python train.py --n_layer=12 --d_model=192 --n_head=9 --n_kv_head=9 --head_dim=32 --d_mlp=384 --vocab_size=512 --activation="tanh_gelu" --norm="layernorm" --norm_place="pre" --norm_eps=1e-05 --positions="rope" --rope_base=10000.0 --rope_fraction=1.0 --qk_norm=false --attn_scale=0.177 --bias="all" --tie_embeddings=false --parallel_block=true --init="normal" --init_std_qkv=0.0361 --init_std_o=0.0 --init_std_up=0.0361 --init_std_down=0.0 --optimizer="adamw" --lr=0.00203 --lr_mult_qkv=0.7 --lr_mult_up=0.608 --beta1=0.9 --beta2=0.99 --lr_head=0.00744 --grad_clip=0.5 --warmup_steps=280 --schedule="wsd" --decay_fraction=1.0 --decay_shape="exp" --final_lr_fraction=0.1 --batch_tokens=32768 --seq_len=512 --doc_mask=false --train_tokens=140900000 --steps=4300 --dataset="wikipedia_en"
Each number is 500 + 40 x the weight over its row's rms, rounded and kept within 0 to 999. Layers, rows and columns count from 0. Numbers have three digits each. The size before them is the row's rms in percent of the matrix's.

# layer 5 MLP down (transposed), 384x192, rms 0.0303, rows 49-65, columns 0-191
103:503492526522511503554482457480497569487492499497484549483454416479482548513422546587548497429385517558523539486595472467512496507594437504518499576513435455461534516507473482548488496566459527464471552490505481574431510539467445458494424421555532529518507461452512524488507492447549529464434537508546501530501460459487476516518531480562542474532515434426497517512495452517560479557535487519567473421478466591514494549540524487517513538456520496481526524465508566415509511491504521434515472498494442484522591509474541513534508463500471497507457445458527441510466460509467468576
087:507521545567481501498423512498544528509428466447507498461515510493531506459502471535477538504521560480524506487508489547545471497529567480504511540471472447507469532544490546522534616483550637468513511486476507541446578455521520514475556499520495488451521518529529521543550492503497500493420497497535464432479469464525413514463501564540467424539440458507469493469545567497495499488387472440457446437495449443524522432430458507496521525514447513570517538447448495522510517503549525491469459498445465522536499470523387518579531522463589514513480497554489536454492550460485581475
097:480535499565465499508479505461562565538435459500538594472456502468545465507522543523497490538373524449490476481530430453467494511476512472464475528464500455544513497470547468497517530527512537479494441517520475473474452518534508515455495503537522597496446502483509482557456502501492548552454512466529568552416498517450541493460479442515457505428437515495469483570534510462449504506517463552463460494450517498502486445538552531578576498515438473506472484574501572470524525443513556458585513514518504487522459600492510467472374473590504497524561530494518519478517572474509443566
104:476456446517542479477461526503503515518494524463540496464537433479536472473552483525491500576499392498547479497569549553515484442561571449472462549524499529561572535509494506516468498489533457496524547536475563515505460439525460546537541537453439494513480481522540577588477489526521500437440519464483526518592460461441451529533503542505525509533476445523517570501484511484425526488472482463518426530541492497450529476439507499462547378529480510436547489501506506527435415456538442518505537535532536495554524473522470541500397498565468467510512493451499539510507471395557477532
109:570492532504468468463493493562544459520444505548506493506549549466450532513447538543497476450501607542564538468486471591469500500518596474455469426476542494522474471603412426466579499448509479493518475560507461527521518504507449509504438466555474498556514542458476536511484509420526421481526534544492481510468540481503481556485461558479507505535450596504476508542473559463408454531454534466467522533460472551472470521476546456528421537486545551542527488408553477493512513510504483517509482476450500455540461501485487501502528491490456481458473510429604512552500485520493435533
099:455525491519438529498567474466521513480603515472551439551503511478517529557414600466532522524543490469524459491452500459517459554507515457450504490450518648488499488489534503530536517535493516448446475504556436456545513468525449476498453519551532492444534504564478447510478478513551519586404455527531469485489510503451507513473510537517482532546503526607542471525545476439479516495491483496518436488437486489475475461499486521528494519501466482462606422389525482460446510504472546508445474531494518496566458488477505508529476511509520607483470550473497472472584483526479436531
106:529409520420511528399468550582561494464517470448550492397446563493458474519510453546493546476556517467468492482474576538534533423559469564503472544502492482542566547483481551536515490508475464547447481523461501518530500540519452468482454458493534558550564476465562454481532511506549539490445557474545575531448496476545605509459448473467454497480534474527635484456494422564499482479478485472463458521500561437505461563530544492500560517491516527507483537486495437446498490520479491490503487504491453497570483513430532522465478481556485505467542495473519508485469442499481498482
118:492529520520514496482543487496500468484599471456499529557485535533506484516435488497548547464458525476508440505511516479515551552482409532467544457429548476583498464558467481520406501465461503521473469500451559511508511462465397466498471423492564484521576467494474534487507584435436510523498450547588430533539505424519494490618577472541465487495476448521484461473493522527459605472513542504508500442460473452511438562480517470501584542456525464500514503511456516480512509542524538523438473526509514501584583488496479517568515543522423526461475506442482470506496496525506484507
099:474471584490485495523500569443411525543456537541517491581465502506531487531480453475498498530493543487490532486554437452551528484578535547487464530494492546521545442498411407503371424510509497470506513448481534518478490496499417493540511537536537460484498517505477567458450529524528437445514586465536536489486487544539571474459512453475460510518491521484526514457435475483521551525434537453490489538475506537488521533567554486467534511527501500536447518454406434477474572538563501472535518475509475551493466544505502492501581506556476498543466418548489472430455435536524540546
096:457498525512487501487586426450488547470499502532509494529543537466499470530559510466499511478509551369532577415537502523584570534527525542497509472503518551522448525526525517549491455493455489497511507460580577488504466437481523479532498523491510559535492460513480500509523478490421510453487485469456473490504439493558447508431447569451476506499499522537493485501466475493491551462486503583499558543473470468607442519394471486486488506535516446490482491446453572556483580447488533572571467454510481533490449490527531489436509552496425487498514468500461489417499520480581464572
094:482495429527534484548512478509523538510553452545551487487565512510513475493572492540528497545499526497438398478449401524521496522485558486547542545553460442505493471524464553506475544518503556491503493444496456481606465439573490478474489502519449488516530492527492448461559499491493483530471441498446533591493465461513469484467460504532403489447512473488486568473498518505529490481530464499496561558468482470541543441581488526482464525496453548437544540476410423501533561497525412488502495573585457550446461523480491453428524462508470475575538537574473545487482470561499501503
102:483466560571460458515557423461512438454510483482531480517468492525491539523471483486481506516461470534522506444497467584494521452462558560544513436485544402474469473481648512416453528451502461488543448512435510465442465509548545529503523502456608561518362434480495465536444509521494571477524539447469508477517495562461558453515488523554508441520536494489552527496471513487450441539517518472495468563491497496547482504510492466446527576472543495452495483411521521539479488478574563520534485569526517581479504484513494485471547492539520468508496482508501502510474464527521513529
113:481414471519480518463522493568505507480577520480476430468532508517511453562463453457401532515507520584521529562505575521512494542520603559450587533494462462478536484527490549456431455537446462495566466520524484508446468524478526531566461497450497509490477536564529451521542554482473528480446516433537494497444473444451539473560465530504465502493521424550513457479485435545481451513447518503580533540461491475544494565478521444503526456463461564420507470445509520477493544505493598533560437565449515488520532483490492552442484522518470510504523541448487438538490494461463495469
105:450515525548518453523508462563436465494514515454497478458522494522548505456483505520436507537517424494462487475494466536517532491502499465532485504510508505480528533489439517508556535531527446558486499490482510578528496503556498477534451569476423505436527579494498467479511464473504480509503496522473552517474487502523431562506509420484471547507471518481519530448420487470570468477536507551499508544465548529498506462525523570557495500430462459606488545467539372476536496472499437517484503512516421475567476458558398603503483509523585450513427506485544529464497561496474640466
096:496581499480500498546489458411489514509519522429476528551531519542515470512577518507519476541456489489540498572551589513531522520504552483498396434458444441533514514405533480494508477496459511518495529468459458484458577489511437514483486585434554544529561546499470464574498510545463470540534459472532437543583473499511502523565483413526490530558473453505466519526472489606557482561517469478403441494414418521483461472490490479504540536423489468522515534477508481489463522487446499512542453468504514478563492464575525494488504508528499547501452447522488534519456499545454514455
088:470554467453533521534490511457474471484483494474493517510525502493519518487544524498520584578497485515420394472507501525498548506506530522421505483492543596448506481555490483521537505542499510491559511461535484452457502563589477483449545520501492439431490480491485525507593508474548534529503571409506432525513500577516468463465454582508414462479430524408476530507514505487451514502396479547452526481537467512410550525536514504546511463563526479478507527477537479512527470470506535452474481456430477462501554455536492519500522488433515529502508553485614542464490533470404546506
098:511550474531576529515484475462481492501531479458526524484527481529463502545453519555428466470540430478470500465501555535518504486499552576494538504554545453472535501527476547496453572472450497443564489495584404510441423414512521516520496478459444499410466462527507495521505555530560554507601507519530459495443473554555582453521513463497504448481529456524425494578477456515507489496495431509538518550489477394411510543520471455518600533489502482509489409466538524584482474500520461531502511545513476538496515505495540444538472466498521513542460465514460506453441525486460520538
# layer 5 MLP up, 384x192, rms 0.0473, rows 50-66, columns 0-191
091:581498500495486533537498410462514501532438533583554459523456529463494505564462506533488543524485477533451503534481505428497527509468430496568518416525445478546465467497523527426496435574462514526585506525551419419522488523496479515492496473550545438483482463510487569509451485520495428540532532548489427525494515473444483499522511445483569505468510445537503531536478491496525448505516465541461397538501473603494563527443499526486458526472563475435429503591471538553491513528469475509519505508508581537540485535483450489463503469485470538515529547578463522516571454493544452491
092:423547564461523573502438580535493494537511495502528496491491473532478496507474518431533489502452507471544501601510460463471556462547487538480561473473560499549497481519529527503457493483520459527463493573460443492527508596460620421605538515517522509493511542450498469492536467492533466477492476510532461489519513542477427492479417553544480477567554444562465604459505468512527475464413569542490463559521457557446545525462472404527492524494472484463490479525490569580536498550470504504474533493522543488533525465489537523508497560520545500476531440503519489482493500484465499589
097:439490521427483506538578460558468409508487471572425498572428469497504518451422551487469544493532561521466500451466508452482521561560541517504501526509481464507494483535389537449504469488530500533503443520530467514509558506516558433493474468526516558442509456484509504524508479512485494458535475553525448538482500530481482557452479469440451476399519553403475548495538544507596494504510569509424568486506503518455531538440504446447452496446469501524547537538481545481518596533487542556526550481497570493451457529500487454525557478492477490491544534514555503521432470476478465472
106:518437482514629473497468512452570497499469377570480455493511497496458508548515512475473484518454506535500457555443493535456490511495466462550519499472487470513531449437477574448460507507539539499535422494456490465521506563533454527514493489477478564575483484534457527511523515463538455492515562461517496524504534509528543525505501500576474487492648593523418492472515523542498455476519460565482427463560453490444513500513475502517487481498446464521551571572526501509433465531473483567491551502458496547504441555483529462489484536462412481423487534507489530495477539466534501412
099:497473425393501528569459553438518544479494512524477407565544473476486523485488478480542570478523608506455535538481501559457529502530481432510533458487534429482493466528510577504482446484461529496525519572516557519479503492487465547482495511499397570489527489502487474570496621495510492465535477531529521485559461532548516454437548456517491509451545493508494553622446578470564536457485489396574452487515423487512505519437476509498465533515479536509577448501442427531508510497490466507522513519454503504480515492493490461505449483510500502498544480560501472488478572495466488471
102:534545489497493500552476491566501465421477457563403466503480511494503590442494475487522505518520496511489562487551456446456462526494503457494510478547562551507464475454533520531504506437515554486485431570455423508534482475475514507587481537462479575466459496561502535568484513533545508487536444488407526462463488517526405473480530429520439470451543507434492517518480537495536519551524532525453540538523497568509488555481551420515490590478501487457515533476484502552481537442478500464465585562511458534506450496536421476526494487505605473554575506529449553550460492502476541520
109:526516433537481534480590498424548465465480479487500471525503508587426496512518482540528458514534493501517506528480451529480507514535494483475478517474518487466414548487514508503519479498495490522537517455476485446436506454479515524572558536466502536457445529513472476494525481494516464474563553446509474677473496508560499482491515508484403508484454471505518442530522589482506548515556465497436574480451477538499520513483456624526513484457582500475528498538542476523564540495432469484457494487579536525458437474523449460539497545463541435519535478477565455530524568556551433460
097:449517509487500448542434490430536496448453505443442497543486467578447523484483524490497468467515504524480545440516433520403458503522431455534501530473515471445433476513532492440538487481525492491558491518453539473521495603483482545522527444498527566536467519514448488521497510495525513493514571440465505491496500542416462443536598550477509484559464456580498544539477451536516478513513550597472516547511507470494495501534487384511513550561455514443549531557544510472568520523480515496548517484472488451579494526540433404522478533496502507508490524527520552494453455454602492450
093:506482467400508472563487475481525481543491506478489533529438517528457515518506411468564497539449617564477536530482551533463392473481506493461542543470496417528494559474459479520518465429488452495496470465444501498494532552452556458569523447475457486513512481490423523503458555538485436434518570566467475482499538521500525449538521536467492507511500600531505446481475445486509450440523516470462460478464472514487576493547470433502496505483501428511534522440458566556525493530558457489474509498400512513529495513572503531501562494438491498524468412454526484579489548499509486459
100:513479559497472505456469524418502504478447507556458458587485480421455503474475551484529434555537469516468460448554483484449531438539468454533510522497454466523492503483543501408488496442494470507491464504511536504533483494436440558481491484434559509559422430558558523455512419443492441499571527534567450532456487565525513547538499499525544517518482492530530493521466611494510446591526472540452456483479498507514461517461503535496520485517443479450485501521511464470448569498471513507480539490519532479535504508567546554514445518428520406507466505501560452421486583432527487541
105:544519519472491450422392527567539434505512409476457471530488497524472531426538476552537438458486554519514508457476514475487535531611507535503489474501486513484550486475598486453516546477495544615517514482449503428487420529508464470535462484422563474549486500449518477494503445507555506485518562542458444495488507537525449449421409512551474542520546563513496499476483520485514537505495491507421551517434476524543558462465515486556521542506478517455494432542455527512538500589540520468437501528535514468509474525489473469543520539475463470434443486504533519523570467451519500536
098:520523502528509469547469529447437503440474434547524596546504441543481614403460522458493470510489503472550544500503453465507471509504506466511497533466528528422496523481576478513486483454510444513512523384444510475494480524513438422529505572487425493536452533496456533563476413508458484490551449516467550533546586518464514461516492519464536478536498587413537548536462490494507431544528453545443502529464475546516426434439450510542444469528496442487563485504497536557459481525486506491452503477515574552467425508532513454501491495448523502511477511494535526510474544478463494473
098:554485389462498477502466488537594472523462466538448440551492458484482482510457455500497521487511531443377523495457565446499519486498495453486475452537547524522526496469493480450515516445564534466458541572524513532439492521437485490514438527508473497637510528521538486538534448524508417475546554477571453531454506519502574474495504490476562433495535494466452502458455561478476528500501488521514484511539428549582514452447473475517516573483492553455522544480482501464504490459490411489542531534467476447493457504521517546528491486474511479541520519453487488461603592471576501491
098:480470472446517482476532509498519521412496515470487505549474509526422536504538497528546491497544523520493511482482503409454491507492396488534488525455528474457531505522448488474453500566617494544492504528439431524547483434482539540481513537560433467432514497491548496509547557476524520414489417467469514506435515431505420448548464541575511463509571524541460460421490454491464474471494500496508496492529509510463502479490531483474476576566454558437580523476441525550434444440457446488448528454479558552498493530532481488517531457487578452543538472483482470541490549534515540426
095:425507495478475498505455524534494466442500508508501495547496452467485503433448532516482462470545493547515517485501491521475438467497515439478473449485585535526469542455517532435552432473500462537539568550413450477437512529431500561495525499564509429528501467522477497477474543449550549499522508534552492466487504484481509463483456514522476462563491528556467568534406553468525471530613501548508454528420505552523617442473475547504394522525544541450459478480534473463504515492561469553514499500501538445489503510448488464491523543496497513452579560505530520527484399401508494521
100:518513509583485443475497494460513441490439479496491528493526443465405524475600512577553440443429484535430564553484492511525470557542497442537459454604456469538506521579544460506496511447504480515540500543524538444520477540524529502504550554473482530539484550455505459511512502472454475552516545509547447483537525484471461539479546504492427521551483479442533482455575516476576437442503506495472541496453520593525551483484450532492457531524515497504532549499535542532503501508460485608452538445506482457534455461508470517497551455515539514457504456432560445516548486447446517559
093:511501509432556495493483545466490504527440573502508519523560576530456511456525483457487514483507510531572579495574539539486474546520567557478486472498512485468481517494546448457425439462497557487514503515539414517553520537402544475542477416487520486489504472536507471495472571509582533466470465481478446474483590496565489478542454577550429507456558504555484473491448492546464488441425520482590454568515452529476505490513501523484506562471402470435556509538511490501464513533527542459496494476480521579525478524509471589479448470471510508531507508493580530534538485431449526497